config.yaml
init_std_o: 0.00743
final_lr_fraction: 0.0
batch_tokens: 131072
train_tokens: 442300000
steps: 3375
dataset: "wikipedia_en"
Each number is 128 + 24 x the weight over the matrix's rms, rounded and kept within 0 to 255. Layers, rows and columns count from 0.

# layer 21 MLP down (transposed), 768x192, rms 0.0902, rows 490-524, columns 128-191
[[136 155 146 113 153 133 142 108 108 143 100 129 222 180 146 102 131  78 115  87 111 143 134 106 114 135  99 138  93  83 146 119 145 163 140 103 193  95 129 152 132 127 140 169 159 124 138 119 120 169  91 117 134 113 148 116 104 147 117 175 125 135 125 156]
 [105 129 119 149 169 161  97 112  97 171 161 111 174 119  98 127 153  97 118  95 120  65 165 108 104 133 140 104 163 105 102 114 159  77  90 134 115 141 140 173 156  92 132 151 113 137 122 137 130 112 152 144 117 142 110 149 158 113  87 160 121 140 114 143]
 [130 114 168 159 133 135 139 148 142 124 151 105 153 176 189 144  96  94 137 140 125 121 106 123 161 121 131 142 101 140 118  95 138 150 169 112 138 135 101  87 132 115 127 147 119 132 127 149 129  91 131 123 122 147 103 154 161 144 107 149 108 141  87 140]
 [122 111 131 138 169 165 148 151 139 157 118 162 101 102 128 125 160 155 139 161 117 134 126  97  99 170 144 168 118 128  86 129  83  92 143 169 138 132 114 166 117 135 157 146 143 183 114 149  95 165 147 109 161 164 170 156 134 158 139 122  92 115 133 119]
 [166 107 197 151 106 127 135 132 131 147  89 105 122 153 135 125  98 126  96 120 119 146 160 159 122 103 153  98 136 150 117 112 171  95  89 145 131 116 108 147 124 136 130 111 114 134 124 151 118  94 127 151 143  75 112 155 119  98 143 101 129 128 131 131]
 [122  46 155 116 109  92 119 136 134 124 124 135 173 122 112 130 118 114 175 121 127 110 133 110 142 104 101 162  83 166 100 122 145 102 114 115 115 117  99 139 139  86  96 112 131 118 112 124 149 146 155 156 126  97 133 144 122 143 135 148 122  80  89 128]
 [143 174  82 161 167  91 155 109 136 135 181 142  90 132 102 130 117 148  96 138 126 136 141 124 133 115 112 134 166 137  67 135 125 146  92 123 166 172 117 100 124 118 151 127  85 115 137 106 169  75 137 135 139  84 133 115 103 125 163 162 135 167 107 145]
 [112  95 104 145  93 102 141  88 103 137 107 132 149 111 123 130 115 140 157 132 122 147 118 126  97 156  92 116 122  98 161 128 139 117 116 123 142  99 105 101  77  83 116 122  91 153  82 126 145 118 136 152 103 141 115 156  87 158 124 129 119 194 137 107]
 [116  76 146 146 127 165  81 119 108 122 152 156 154 118 160 139 136  71 110 142 139 103 141 112 123 123 145 129 112 100 119 117 152 143 140 125  81 100 135 103 128 129 108 116 122 173 112 101 146 125 126 101 109 165 121 128 134 143 129 117 113 114 115  92]
 [116 132 125 108  94 116  88 131 128 126 127 134 112 117 121 105 119 111 119 104 166 111 143 151 123 161 128 133 100 135 135 147 105 163 107 116 119 124 120 137 116 138 126 146 125 106 120  96 106 123 170 146 136  95  84 103 177 141  89 126 180 174  96 118]
 [134 178 134 144 130 147 123 115 148 155 195 115 117 163 150  95 115 128 104 127 116 108 114 135 109 142 116 153 200  90 130 166 136  87 164 103 121 111 144  89 110 126 136 157  96 155 123 132 150 125 156 151 163  54  70 141 114 135 106 140 160 133 167 132]
 [120 135 135 136  91 124 144 104 167 151 139 147  70 138  94 170 146  68 155 100 124  74 149 105 132 135 148 103 127 141  85 140 106 118 112 121 128 100 128 132 125 121 149 124 144 146 152 111 169 123 179 132 131 145 115 129 123 140 145 131 116 172 113 112]
 [135  87  99 154 138 111  96 150 101 187 145 125 110 101 119 135 110 112 151 137 113 134 151  93 127 103 118 115 136 162 131 133 136 153 139 135 140 122 120 173 173 116 145 133 117 144  97 146 133 118 141 141 142 111 108 179 154 119 136 178  85 140 119 143]
 [145 190 123 102 145  91  89 137 138 114 111 114 135 128 146  83 144 167 113 107 134 117 154 131 136 163  97 148 142 139 135 178 118 145 122 120 102  95  87 122 122 146 137 116 123  93 127 131 111 112 126 150 135 131 125  96 166 145 143 110 135 148 104 136]
 [132 105  99 130 126 143 166 102 134 144 140 151  65 100 131 122 163 145 118  80 154 112 147 119 127 131 127 142  85 138 133 142 118 145 162 106  90 115 149 141 123 129 100 118 107 101 125 158 114 157 129 136 110  87 137 176 133 128 139 159 114 113 146 130]
 [ 92  28 126 126  82 137 124  98 145  89 193 131 126 139 100 114 118 159 101 115  96 113 142 101 115 131 160 131 104 126 126 106 110 107 151 155 146 132 128 151 155 141 138 129 143 157 139 170  92 138 116 129 122 144 161 109 162 124 148 128 124  59 192 134]
 [ 78  87  94 126 142 127 124 134 116 169 147 147 124 126 156 124 110 146 159 114 136 121 133 165 118 159 125 154 129  96 111 148 144  70 120 144 102 142 148 152 135 127 131 119 168 120 141 129 130 146 131 135 149 127 110 144  86  97 153 117 117 128 152 104]
 [126 203 126 141 124 157 154 120 140 155 105 114  29 167 134 167 102 130 163 136 118 130 133 158 158 127 137 133 128  80 130 104 148 201 123 114 121 129  85 102 104 136 152  96 143 149 115  57 107 145 111 175 137 118 173 132 121 123 109 137 131 167 121 121]
 [162 114 129 117 164 145 136  87 146 134 131 127 116 121 116 133 171 120 120 123 105 136 156 144 131 174  76 137 148 153 117  96 122  89 143  87 141 126  97 124 107 158 124 150 133 120 124  91 119 131 129 112 107 104 138 131 114 143 118 104 125 161 105 112]
 [121 170 108 122 187 131 133  87 182 115  97 128 112 119  94 126 142 122 113 125 121 128 150 107 172  89 138 151 127 130 137 166 127  69 134 142  90 138 107 117 101 105 130 114 119 144 122 144 128 120 128 101  95 149 119  92 126 147 104 141 138 123  88 157]
 [102  77 150 168 144 129 142 112 153 125 140  86 136 125 121 160 150 164 116 112 110 152 110 143 177 114 183 144 168 147 129 145 166 152 140  81 136 130 119 144 107 136 153 148 101 146 140 149 148 105  95  92 202 148 116 150  73 155 124 131 118 157 133 123]
 [132 158 122 143  99 121 151 140 121 133 138 130  42 102  86 121 125 146  85 140 142 123 157 161 105  91 125 134 161 176 142 116 105 159 164 115 104 123 147 123 152 142  67 103 114 103 114  94 121 108 169 129 102  94 128 141 111 114 113 157 128 131 150 151]
 [122 171 138  88 154 116 107 141 165 125  80 115 119 111 145 120 128 125 133 133 107 126 124 142 172 122 151 109 100 130 109 146 128 123 103 122 144 131 118 123 132  96 125 133 177  92 147 160 132 147 117 133 142 140 133 134 142 116 148 107 124 152  93 114]
 [164 117  95 143 150 109 123 132 111 151 153 129 116 131 119 108 130 158  88  79 128 116  97 165 124 170 160 158 152 129 174 132 110 165 105 136  91  93 137 159 118 127 107 100  85 147 116  42 154 137 153 153 116 123  92  98  97 133 142 108 140 115 100 123]
 [130 130  88 116 109  76 151 131 141 108 124 140 148 130 164 148  96 170 105 156  89 106 151 150  67  75 124 151  72 102  98 114 121 143 128 134 109 113 120 118 135 171  89 106 141 157 149  78 170 135 128 140 115 122 157 108 120 133 140 156 155  98 120 130]
 [125 219 103  83 116 144 125 132 133  77 120 133 129 113 175 157 127 149 117 113 155 153 104 151 117 122 105 128 121 126 114  91 119 169 102 166 123 115  94 102 102 124 108 145 171 136  85  64 134 100  61 149  97 154  94 129 139 123 111 155 162 154 170 120]
 [ 81  78 124 131 127 117 123 121 158 150 141 145 179 155 148 129 129 135 150 133 133 111 158 130 142 131 136 146  59 136 121  86 146  70 119 131  84 109 135 150 146 161 158 149 105 138  35 102 140 140  94 147 156 142 132 152 141 190 109 102 154 147 127  89]
 [ 88 164 162 107 126  92 128  98 133 124 143 134 118 134 115 115  99 126 127 117 123 126  97 125 132 141 152 138 167 102  79 114 111 122  91 111  59 116 110 167  97 119 131 122  97 117 135 129 105  89 145 126 146  99 138 137 147 101 146 139 161 105 117 123]
 [106 142 135  77 161 134 135 154 138 159 114 120  91 134 100 120 155 118 108 106 126 151 100 146 115 128 132 145  76 112 114 162 112 142  97 118  91 117 150 155 109 133 147 146 108 133 166 147  92 126 187 110  93 120 117 129 160 146 117 137  61 126 120 157]
 [ 91  91 146 148 146 166 145 131 163 126 126 118 198 125 132 140 110 185 105 124 127 136 108 142 116  96 131 148 110 119 127 130 105 127 104 134 110 132 105 122 147  90 134 116 155  84 122 141 146 125 145 101 138 155  90 155 179 122 124  85 172 133 161 161]
 [152 174 146 122 143 142  89 138 117 142 124 143  96 127 147 126 180 122 147  77 120 109 113 156 116  72 146 123 122 120 149 125 185 155 112 148 142 112 119 119 142 118 124 120 170 144 113  86 130 117 122 139 115 139 111 126 119 113 116 134 125 122 143 132]
 [132 142 108 127 135 126 141 113 132  86 122 141 109 132 124 124 107  71 122 134 120 133 117 131 124  98 119 116 167  85 146 146 144  95 125  98 120 159 138 130 102 131 142 139 151 127 106 116  83 119  90 151 128 160 152 144 121 124 100 147 121  91  94 142]
 [146  96 154 179 146 106 121 107 123  98 130 147 102 114 103 113  80 104 124 143 127 137 112 171  99 124 136 117 161 116 141 130 115 139 110  77 155 164 159 144 138 123 138 143 115 139 121 133 142 134 107 157 101 124 132 131 108 143 139 107 109 174 115 140]
 [139  97 138 124 141 127 109 167 143 110 141 134 162 130 110 153 124 122 118  98 141 118 116  98 124  95 143 127 103 143 133 134 164 116 156 115 137 178 138 129 116 143  77 106 110 119 158 141 140 141  81 141 122 107 147 131  72  91 203 112 130 176 104 178]
 [135  63 119 113 143 113 156 154 162 104 105 118 131 127 156 135 139  87 157 127 145 138 139 127 107 121 108 110  86 119 123 118 132  93 135 120  88 125 178  82 109 166 144  95 128 157 116  86 166 117 158 178 162 101 191 129 142 102 160 142 121  93 135 104]]
# layer 21 MLP gate, 768x192, rms 0.105, rows 491-525, columns 128-191
[[159 159 153 130 119 145  82 168 109 123 151 101 137 151 121 135 146 101 140 126 119  99 125 140 100 118 107 141 154 193  79 124 159  85 131 156 160 110 126 128 101 199 121 102 112  90 127 147 157 140 123 144 143 144  81 121 168  94 129 135  88 148 117 150]
 [ 94 115 159 158 133 113 119  97  88 120 135 131 114 171 147 101 144 181 159 103  85 130 108 150 151 105  93 130  89 131 135 146 123 149 128 142 142  93  97 148 152 142 146 105  85 118 125 155 131  98 105 111 121 103 150 119 181 169 173 144 176 111 147 122]
 [119  95 143 153 132 131  92 131 111 118 165  81 121  99 128 144 105 125 116 116 130  95 126 135 115 146 105 141 110 137  96 135 121 146 107 145 156 102 118 122  83 144 174 151 111  90 124 179 103 141 137 109 103 148  79 129 156 142 184 149 106 121  94 134]
 [ 93  88 193 154 118 104 117 120 123  74 166 163 137 148 110 121 175 106 147 136 110  86 132 129 151  91 109 123 100 132 118  74 146 109 115 115 107 138 118 131 126 172 136 119 102 111 111 149  85 137 116 122 140 117 179 152 104  95 159 133 117 159 133 151]
 [126 146 142  92  99  88 106  88 104  97 152 138 108 119 138 125 109 163 207 138 116 146  88 113 142  85 110 154 158 119 139 114 127  83 118 120 106 108 157  99 130 107 114 122 135  90 156 102  92  72 105 134 122 134 181 160 103 151 128 126 159 126 124 135]
 [138 118 141 109  93 142  99 109 143 114 109 105 106 158 193 121 132 133 112 121 148 146 143 128 132 155 127 146 135 123 164 142 144 135 135 130  83  71 130 137 154 113 162 149 112  76 104 132 127 123 135 124 120 161 139 124 164 125 142 176 123 125 106 124]
 [123 127  97 126  87  99 101 109 115 181 163  97 129 140 121 148 114 130 128 107 100 141 153 122 155 115 138 163 102  87 145 136 150 140 127 100 141 138 128 119 120  97 139 159 122 146 149 140 163 124 149 103 108 142 135 139 170 147 134 148 108 122 108 110]
 [131  94 113 123 125 157  90 121  95 139 137  96 106 102 145 129 131 128 110 142 103 137 132 129 103 106 120 111 112 184 125 146 159 125 103 120 104  90  81  62 116 130  77 117 121 111 141 108 134 100 147 127 168 141 112 143 143 112 137  94 112 117 148 141]
 [159 118 103 121  97  99 129 143  93 132  95 191 106  98 151 167 102 176 149 128 176 141 108  68  97 138 111 145 138 147 109 123 151  73 145 140  62  84 165 142 102 130 108 115 147 121 131 111 106 143 127 166 101 148 127 127 142 140 113 150 108 109 143 121]
 [133 125  83 124 108  96  77  95 154 120 153  98 157 146 113 143 127 118 144 135 154 103 156 102 127 132 108 105 128  85 119 140 120 131 149 140 137 163 133 116 127  82 129 158 115 129 142 163 108 165 127  92 132 157 138 104 113 152 162 159  98  89 145 158]
 [149 121 120 106 118 135 126 157 130 159 131 146 143  92 151 150 157  94 117  92 111 102 123 112 162  88 125 124 184 135 145 105 115  84 154 139 147 155 104 147 120 168 100 117 122  97 164 165 120 174 125 138 119 133 124 110 136 106 109 144 152 130  90 181]
 [141 112 122 135  99 119 134 112 103  79 129 117 156  91  94 174 128 120 145 119 128 137 111  83  97 175 117 113 125 133 118 134  91 117 107 125  96  91 133 146 103 133 153 138  75 147  99 125 114  97 108  88 143  99  92 166 146 156 158 152 163 161 117 127]
 [ 91 122 136 109  91  87 111 101 118 130 102 123 147 149 150 140 108 131 146 119 135 169 155 110 134 105 104 113 116 155 138  70 141 125 148 129  94 111 108 141 127 141 148 120 116 137 125 163 130 112  84 137  59 132 126 129 127 158  87 137 132 106 139 137]
 [157 126 131 112 144 136 132  75 127 146 138 143  93 134 153 173 171 147 132  82  88 160  99 101 149 128 154 120 138 178 112 163 163  89 137 161 131 128 137 163 102  88 118 132 107 125 122 146 115 151 164 131 121 104 125  73 125 102 142 126 126 136 179 132]
 [130 118  93 105 111 133 110 113  99 128 115 122 113 119  93 118 148 174 109 160 138 158 124 113 116 141 127 127 127 116 134  63 120 147 116 120 115 130  74 123 134  99 140  74 106 113 146 128 148 132 150 129 104 188 163 100 137 113 110 136 100 119 164 102]
 [105 117 126 122 129  99 110 116 118 101  83 164 129 107  74 148  75 167 173 154 134 162 139 114 136 143 119  67  83  98 141 153 128 118  94  79 117 133  92 140 131  92 125  91 113 116 123 149 100 149 137 148 121 138 129 108 118 148 126 100 124  89 126 124]
 [100  80 125 104 102  91 152 126 135  94 121 125 147 110  98 126 170 157 153 111 130 152 123  94 138 144 120 174  74 122  84 135  91 127  85 113  43  94 132 156 125 146  91 136 132 136 149 126 163 111  93 108 128 129 147  86  76 107 124 116 130 146  94 127]
 [118 111 105 137 129 120 125 122  98 128 146 100 116  81 123 133 155 158 157 128 101 127 135 111 124 121  93 140 166 109 136  49 113 150 125 119 112 160 119  95 187 156 132 116 109 121 189  98  94 136 117 130  95 137 127 159  91 116 107 127 127 120 152 129]
 [120 135  91 109  91 124 117 142 131  86 150 145 139 140  87 119 148 157 146 133 103 141 112 112 162 166 166 169 144 108  81 134 121 144 102 167 151 114 125 107 130 116 112 139 114 141 122 132 127 110  97  85 123 142 135 111 150 143 155 139  79 130  96 154]
 [112 102 162 135 120 131  95 110 108 119 184 117 148 170 120 118 132 137 133 118 141 146 120 146 176 160 107 148  84 169 143 177 151 137 118 138 157 150 129 148 110 165 148 134 134  93 115  95  80 128 109 130 125  70 149 105  95 113 107 156  84 150 115 143]
 [127  99 163 121 122 145 137 103  69 107 117 141 100 136 125 122 115 113 145 109 152 132 125 135 168 159  81  81  82 104 120 130 103 123 107 174 115 125  87 101  91 151 142 167 137 136 117 113  91 124 145 116  88 144 132 147 142 104 112 157 113 110 119 102]
 [119  83 107  85 161  90 142 120 156 110 106 101 177 126 100 143 153 126 168 136 121 118 114  97  95 130 114 128 143 129 150 160 147 108  97 135 124 137 138 120 141  82  86 123 116 134 119 143 126 126  93 143 164 137 135 100 146 132 127 156 105 141 164 145]
 [ 85 130 121 159 125  86 141 115 138  98 105 108 178  95 129 158 117  92 129 175 118 113  91  96 121 120 103  99 127  71 155  97 157 134  96  83 117 115 168 132 114 139 115 145 136 135 144 143 121 134 100 126 130 148 134 131 141 147 117 142 117 118 147 139]
 [113  98 111 119 135 125 164 124 141 144 123  88 125 106 121 157 147 101 111 162 141 138 135  98 167 153 118 167  94 148 105 129 116  53 126 149 100 152 150 112 118 107 150 167 134 168 110 113 133 121 139 115 184 137 150 126 157 180 163 146 145 145 105 170]
 [117 140 100 138 121 119 102 136  98 142 122 110 154 113 182  96 179 127 149 116 128 139 104 129 158 117 127  89 156  97 147  91 136 104 122  96 151 165 106  78 136  84  94  81 152 140 171 175 147 125 144 118 139 134 131  96 134 122 181 122 162 147 137 112]
 [172 120 109  70 151 114 116 124 143 123 154  93 121 156 144 146 150 140 108 185 160 128 145 145  87  86 100 144 116 157 162 160 158 137 139 140 176 148 131 126 138 103 135 127 127 120 140 165 126 109 115 165 129 185 123 107 139 112 143 153 129 124 141 127]
 [127 140 128 121 159 143 137 111 140 105 146 133 146 160 110 121 113 171 131  78 138 134 133 139 145 136 102 138 142  75  94 134 105 111 165 126 175 157 127 126  93  99 107  92 150 114 149 137 156 155 125 136 157  90 143 132 110 136 140 150 127 116  91 147]
 [122 122 155 125 127 130 109 136 146 126 121 138 106 146 160 124 156 130 154 151  88 156 129 105 146 116 125 107 107 133 122 130 168 160 114 123 149 132 135  99 115 124 174 158 106 167 118 100 127 117  84 112 137 135 110 137 120 133 157 131 165 138 160 157]
 [121 113 174 155  81 138 135 127 124 115 100 148 146 134 142 169 139 103 113 120 153 103 171 178 126 155 138  90 133 132  96  95 143  81 125 115 121 132 144 108 148 119 174 138  97 110 169 140 136  91 134 107  43 150 141 149 118 128 147 138 145 161 122  90]
 [150 134 158 103 112 108 157 151 145 114 127 117 143 156 122  86  97 101 156 145 117 147 112 109 152 144  89 180 123 154 109 146 116  83 145 159 104 135 148 120  92 162 137 111 159 113 104 112 123 128  93 158 100 129 170 143 125 171 145 151 132 112 100 149]
 [163 113 138  94  99 166  96 136  94 138 154 166  99  94 141  89 117 106 125 135 128 136 136  76 155 104  99 121 145 121 105 125 146 107 151 141 110 138 166 145  96 110 127 145 151 153  82 113 190 135 146 117 151 128  96 131 125 114 118 137 121 133 154 133]
 [162 135 125 123 127 124 104 142  98 126 127 156 178 137 145 144 141 147 128 113 122 135 104 178 100 133 156 100 141 127 138 123 127  69 117 121  82 129 128 125 108 172 122  91 157  91 129 139 121 119 106 141 122 128 138  91 170 110 121 164 135 132 130 146]
 [152 105 113 146 126 112 148 142 149 145 128 136 159  77 140 120 151 167 158 112 147 161  99 184 104 118  87  85  97  92 138 126 106 101 108 119 112 116 106 125 117 163 149 126 108 105 117 105 145 146  73  91 106 123 142 169 107 115 129 110 108  72 130 144]
 [ 97  93 142 131 130 142 146 123 147  99 177 142 160 177 136 149 140 110 173 154 147  74 141 144 162 144 150 152  96 126  98 147  58  62 134 139 118 122 152 110 138 116 146 143 166 112 117 115 138 157  93 147 126 166 122 144 162 138 181 165 121 127 136 109]
 [117 111 170 111 124 161 130 128 133 103 161 118 127 147  98 105 147 145 183 130 108 114 112 109 114  94 120 109 119  89 190 104 138 132 131 170 112 117 117 140 120 164 103 124 131 125 116 129 160  91 109 148 134 134 180 153 100 109 124 149 144 128 139 134]]
# layer 21 MLP up, 768x192, rms 0.108, rows 491-525, columns 128-191
[[117 125 154 107 115 116 132 150 105 165 107 154 124  98 134 134 122 121 115 159 135  70 142 154 155 131 127  67 131 166 143 132 137 112 119 166 162 120 114 145 109 118 127 108  92 114 141 165 138 121  67  67 103  94  90  72 104 139 171 107 124 131 128 152]
 [145 155  87 111 155 106 136  92 116 154 114 124 148 107 101 160 124 155 155 154 111 152 109 134 144  76 181 126 153 117 118 124 142  96 116 146 129 103 128  76 166 108 153 122 171 132  97  85 141 112 115 141 157 132 135 114 128  87  99 135 143  94 107 132]
 [114  82 143 170  97 137 124 116 111 145 160 164  91  83 155 163 156 109 157 114  95  86 145 157 106  91  76 120 158 147 123 132 157 130 104 129 134  93 126  87 109 151 133  96 104 125 120 133 131 127 168 168  83  82  83 117 141 100 120 169  94 120 106 161]
 [100 161  84 106 113 162  69 148 149 108 200 147 160 107 116 174 162 138 114 125 118 146 142 168 117 143 107 118  85 107 167 144 129  97 137 125 108 130 118 138 127 102 146 178 144 115 114 108 154 158 104 137 105 133 148 157 141 185 124 109 117 134 137 116]
 [120 110 108 123 129 148 132 111 142 140  92 161 165  96 117 125 172 149 108  86 108 108  89 110 105 172 171 113 101  80 109 152 109 154  82 130 123 112 101 110 164 112 111 146 174 112  75 150 162 137  95 160 133 145  80 113 148  70 135 137 151 127  99 122]
 [116 134 101 114 117 161 152 130 110 145 127 126 123 130 164 105 132 127 172  77 163 139 126 139 144  90 149 126 160 139 117 150 149 154 111 110 116 108 134 156  89 125  82 137 118 164 119 119 136 178 113 122 148 151 131  99 128 159 199 151 154 129 145 112]
 [161 142 163 165 171 140 113 120 144  91 106 126 110 120 128 112 127 160 142 131 140 119 127  91 115 130 127 102  87 123 143 125 115 124 129 123  77 127 149 115 113 162 153 139 119 122 150  77  97 116 125 121  97 142 113 120 153 148 126 125 131 130 130 139]
 [135 146  92 155  98 123 155 150 137 125 150 120 133 112 146 160 125 152 124 136 131 123 137 105 125 123 135 137 122  75 131 143 123 128 154  98 149 157 105 116 106 106 174 137 124 125 115 132 100 163 119 115 102 132 155 114 150 108 156 154 130 207 102 166]
 [124 116  99 143 118 144 130 100 121 131 121 124 152 122 118 132 129 112 127 165 137 107 111 132 111 137  91 136 103 146 152 137  86 137 129 102  68 145 165 138 166 106 120 125 173 109 104  75 134 114 109 168 179  86 152 110 143  99 125 155 104  97 168 184]
 [129 136 126 126 137 125 115 112  90 158 100 102 124 139 146  92 128 137  84 125 120 104 123 106 102 141 135 161 121 137 152 120 148 120 130 136 115 138 127 112  88 100 157 139 129 140 104 110 160 139 150 116 114 112  80 136 152 167 106 162 165 126 113 155]
 [178 116  99 118 114 119 136 124 130 146 125 110 122 146 139 186 124 144 130 128 118  87 116 110 140 150 102 182 136 135  98 122 137 152 135 135  99 129 125  98 119 150  59 128 124 125 117 174 102 117 130 105 140 118 129 141 100  86 132 120 104 139 129 156]
 [167  90  86 161 106 123 115 140 114 160 146 115 160 144  88 124 159 151  80  96 135 129  95 153  94 146 137  90 107 117 140  82  73 133 162 123 104 161 150 120  97 103 109 155 152 117 135 191 102 137  92 115 152 112 137 139 128 102  98 119  91  82 149 134]
 [109 147 137 156  93 127 101 121 114 104 112 160 122 136 133 143 139 137 123 124 137 131 109 130 142 128 120 149  93 138 113 117 131 124 126 128 121 159 153 153 157 142 197 117 151 145 141  69 122 130 125 109 117 130 148 138 141 134 137 101 130 152 166 148]
 [103 171 135 118 157 134 101 106 155 133 167  92 145 122 151 178 152 137 123 122  77  84 126 142 162 129 101 101 109 125 142  99 121 162 142 114 130 115 121 138 119 119 127 197 154 133 108 106 123 123 120 111 143 123 142 106 167 140 103 128 158 139  99 154]
 [144 109 136 131 105 148 109 131 171 118 139 150 148 151 145 105 120 149 109  82 106  96 129 132 145 147 141 126 102 130 138 114 129  91 132 120 178 121 135 110 117 106  94 168 160 104 150  86 207 161 131 153 129 138 116 142 155 131 118 128 128 104 118 160]
 [122 129 118 114 146 131 132 124 160 149 122  92  96 122 162 131  90 102 112 115 136 111 121 152 149 147 168 112 127 181  89 145 126 116 128 156  72 140 133  74 128 121 152 161 141 115 144 111 149 144 124 132 118 125 180 113 103 148 132 149 157 132 152 126]
 [136 158 122 111 120  81 134 121 129 113 156 103 136 117 143 128 167 148 122 133 126 149  95 143 143 116 161  91 124 122 132 116 103 125 107 158 108 108 144 103 130 183 133 130 116  98 150 165 169 106  91 145 151 174 124 138 141 179 131 140  95 116 134 148]
 [155 127  96 130 119 132 101  84 140 125 105 106 107 114 136 114 123 115 183 156 166 113 124 144 110 123 108 129  98  99 122 128  92 121 137 160 116 115  85 152 123 122 105 158  92 156 170 164 126 140 132 114 115 154 131 143 129 137 136 158  91 179 148 128]
 [108 129 155 114  97 161 133 160 147  81 123 130 138 102 121  82 145 141  89 117 172 142 112 117 101 136 105 131 129 144 142 162 151 156 110  89  97  80 117 128 152 156 116 132 114 142 132 132 143 111 128 186 146 154  95 132 135 114 100 162 113 145  95  96]
 [105 128 140  97 164 138 119 147 160  86 122 121 124 126 140  97 116 138 157 140 167 110 131  89 135 102 125 138 151 160 147  89 177 126 106 135 154 109 125  97 119 175  82 177 128 103 142 119 116 104 148 120 122 131 171 117 118 113 166 147 136 116 130 136]
 [156 130 182 128 165 137 108 131 110 118 104 170 109 124 141 122 124  98  86 101 125 144 131 151 110 142 114  90 152 123 107 130 143 156  69 135 165 147 120 104  97 134 112 151 124 106 118 111  99 157 145 102  65 135 153 124 111  78 158 159 101 109 124 134]
 [140 165 138 176 154 119 141 126 144 134 159 131 152 130 116 114 183 113 132 142 157 119 102 111 129  73 129 157  95  88 128 129 129 112 117 137 153  97 188 110 141 142  99 159  74 109 112 136 132 159 132 129 118 101 127 105 104 153 139 127 138  99 111  99]
 [101 172 127  81 120 114 134 126  97  54 127 146  89 131 105  98 137 122 172 152 122 106  83 107 108 144 100 104 152 112 121 137 124 128 111 135 120  70 120 111 133 137 117 102 119 133 116 145 111 101 127 124 142 102 163 133 135 130 120 108  80 140 154 104]
 [138 124 158 123 149 163 136 128 113 136  91  98 129 119  74 127 113 120 113 105 131 149  78 105  95 119 143  82 152 130 126 117 122 116 108  85 130 120 173 182 156 127 130 134 106  81  94 140 162 113 144 148 116 114 158 127 171 118 117 177 155 162 172 132]
 [124 143 130 112 121 146 109 159 137 117 126 145  87 140 142 118 109 107 167  89 100 146 150 104  94  59 138 151 150 105 138 125 162  97 141 117  99 145 150 165 112 153 121 102 132 120 126 118  94  73 145 108 133 119 136 107 136 126  96 104 100 153 164 120]
 [130  89 117 137 115 174 147 116 141 112 154 143 161 143 133 124 149 165 125 111 131 156 121 124 135 133 147 149  92 132 120 117 136 159 126  78 126 157 131 139 109  95 142 114 152 128 143 112 124 110 109 111 146 111 129 177 116  68 156 152 100 144 118 119]
 [130 142 176 109 152  92 125 112 123 123 143 146 140 115 106 160 112 143 102 125 137 150  75 111 154 123 125 122 104 144 151 139 131 148 175 171 113 167 131  96 111 131 108 152 164 153 169 139 192 144 144 143 122 116 157 142 169 135 107 132 123 136  93 147]
 [128 109  94 140 108 145 113 124 148 156 168 112 149 118 150 132 107 137 130 105 126 105 127 159 113 127 145 142 139 161 157 156 128 139 151 136 148 132 143 103 160 156  85 115 128 123 128 123 153 130 105 143 104 129 135 137 136 137 141 133  87 103 134  91]
 [ 90 117 127 163 129 111 146 128  96 147 145 138 139 133 170 158 163 131 147 144 104  72 145 118 102 144 166 132 118 114 155 137 157 206  84 131  90  97 179 143 112 142 109 126 118  90 120 139 104 168 121 114 148 110 141 143 140 137 124 142 144 107 128 146]
 [138  91 125 116 140 148 148 118 136 131 123 115 113 146  72 140 125 127 129 111 119 124 124 139 152 118 108 150 103  85 176 143  84 140 139 105 159 142 107 139 102 129 133 153 119 106  97 121 105 122 145 175 113 134 146 157  73 132 124 137 117 108 123  91]
 [136 145 153 140  88 121 136 100 131  97 127  97 134 131 122 139 129 128 136 138 160 134 117 126 131  74 136  98 120 188 106 152 143 152  95 172 179 121 144 139 155  83 162 123 121 128 151 108 120 142 128  47 108 110 104 113 136 118 118 158 131  80 126 130]
 [ 82 168 164 162 103 138 153 137 129 119 143 130 144 150 114 144 161 133 120 111 124 151 125 151 125 149 115 138 120 134 110 112 108 127 168  92 106 159 127 185 112 152 156 149 118 108 136 143  84 112 105 150 134  94 207 117 153 151 158 137 105  66 132 156]
 [165 116 166 142 130 113 107 139 124 142 155  97 100 108 167 145 125 124 146  95 122  99 111  81 134 166 137 143 137  99 102 128 135 161 159 135 139 161  82 119 158 130 154 147  86 140  76 131  95  95 138 136 114  70 138 115 166 105  83 133  92 139 123 121]
 [ 88 146 143 121 107 139 128 156 157 119 119 127 105 105  86 154 138 114  88 124 129  96 122 157 137 124 162 152 137 144 127 151 137 189  90 143 142 120 129 159 126 120  91 166 129 121 103 125 125 114 153 103 132 128 139 131 162 126 120 127 185 146 127 117]
 [ 97  90 196 133 102  94 105 152 141 181 149 121 119 111 145 144 122 139 137 169 147  68 118 140 137  64 149 155 134 102 160 139 102  98 162  95 143 103 116 137 100  98 116 145 131 123 115 123 139  82 147 110 114 136 135 153 136 120 117 129 115 109 139 137]]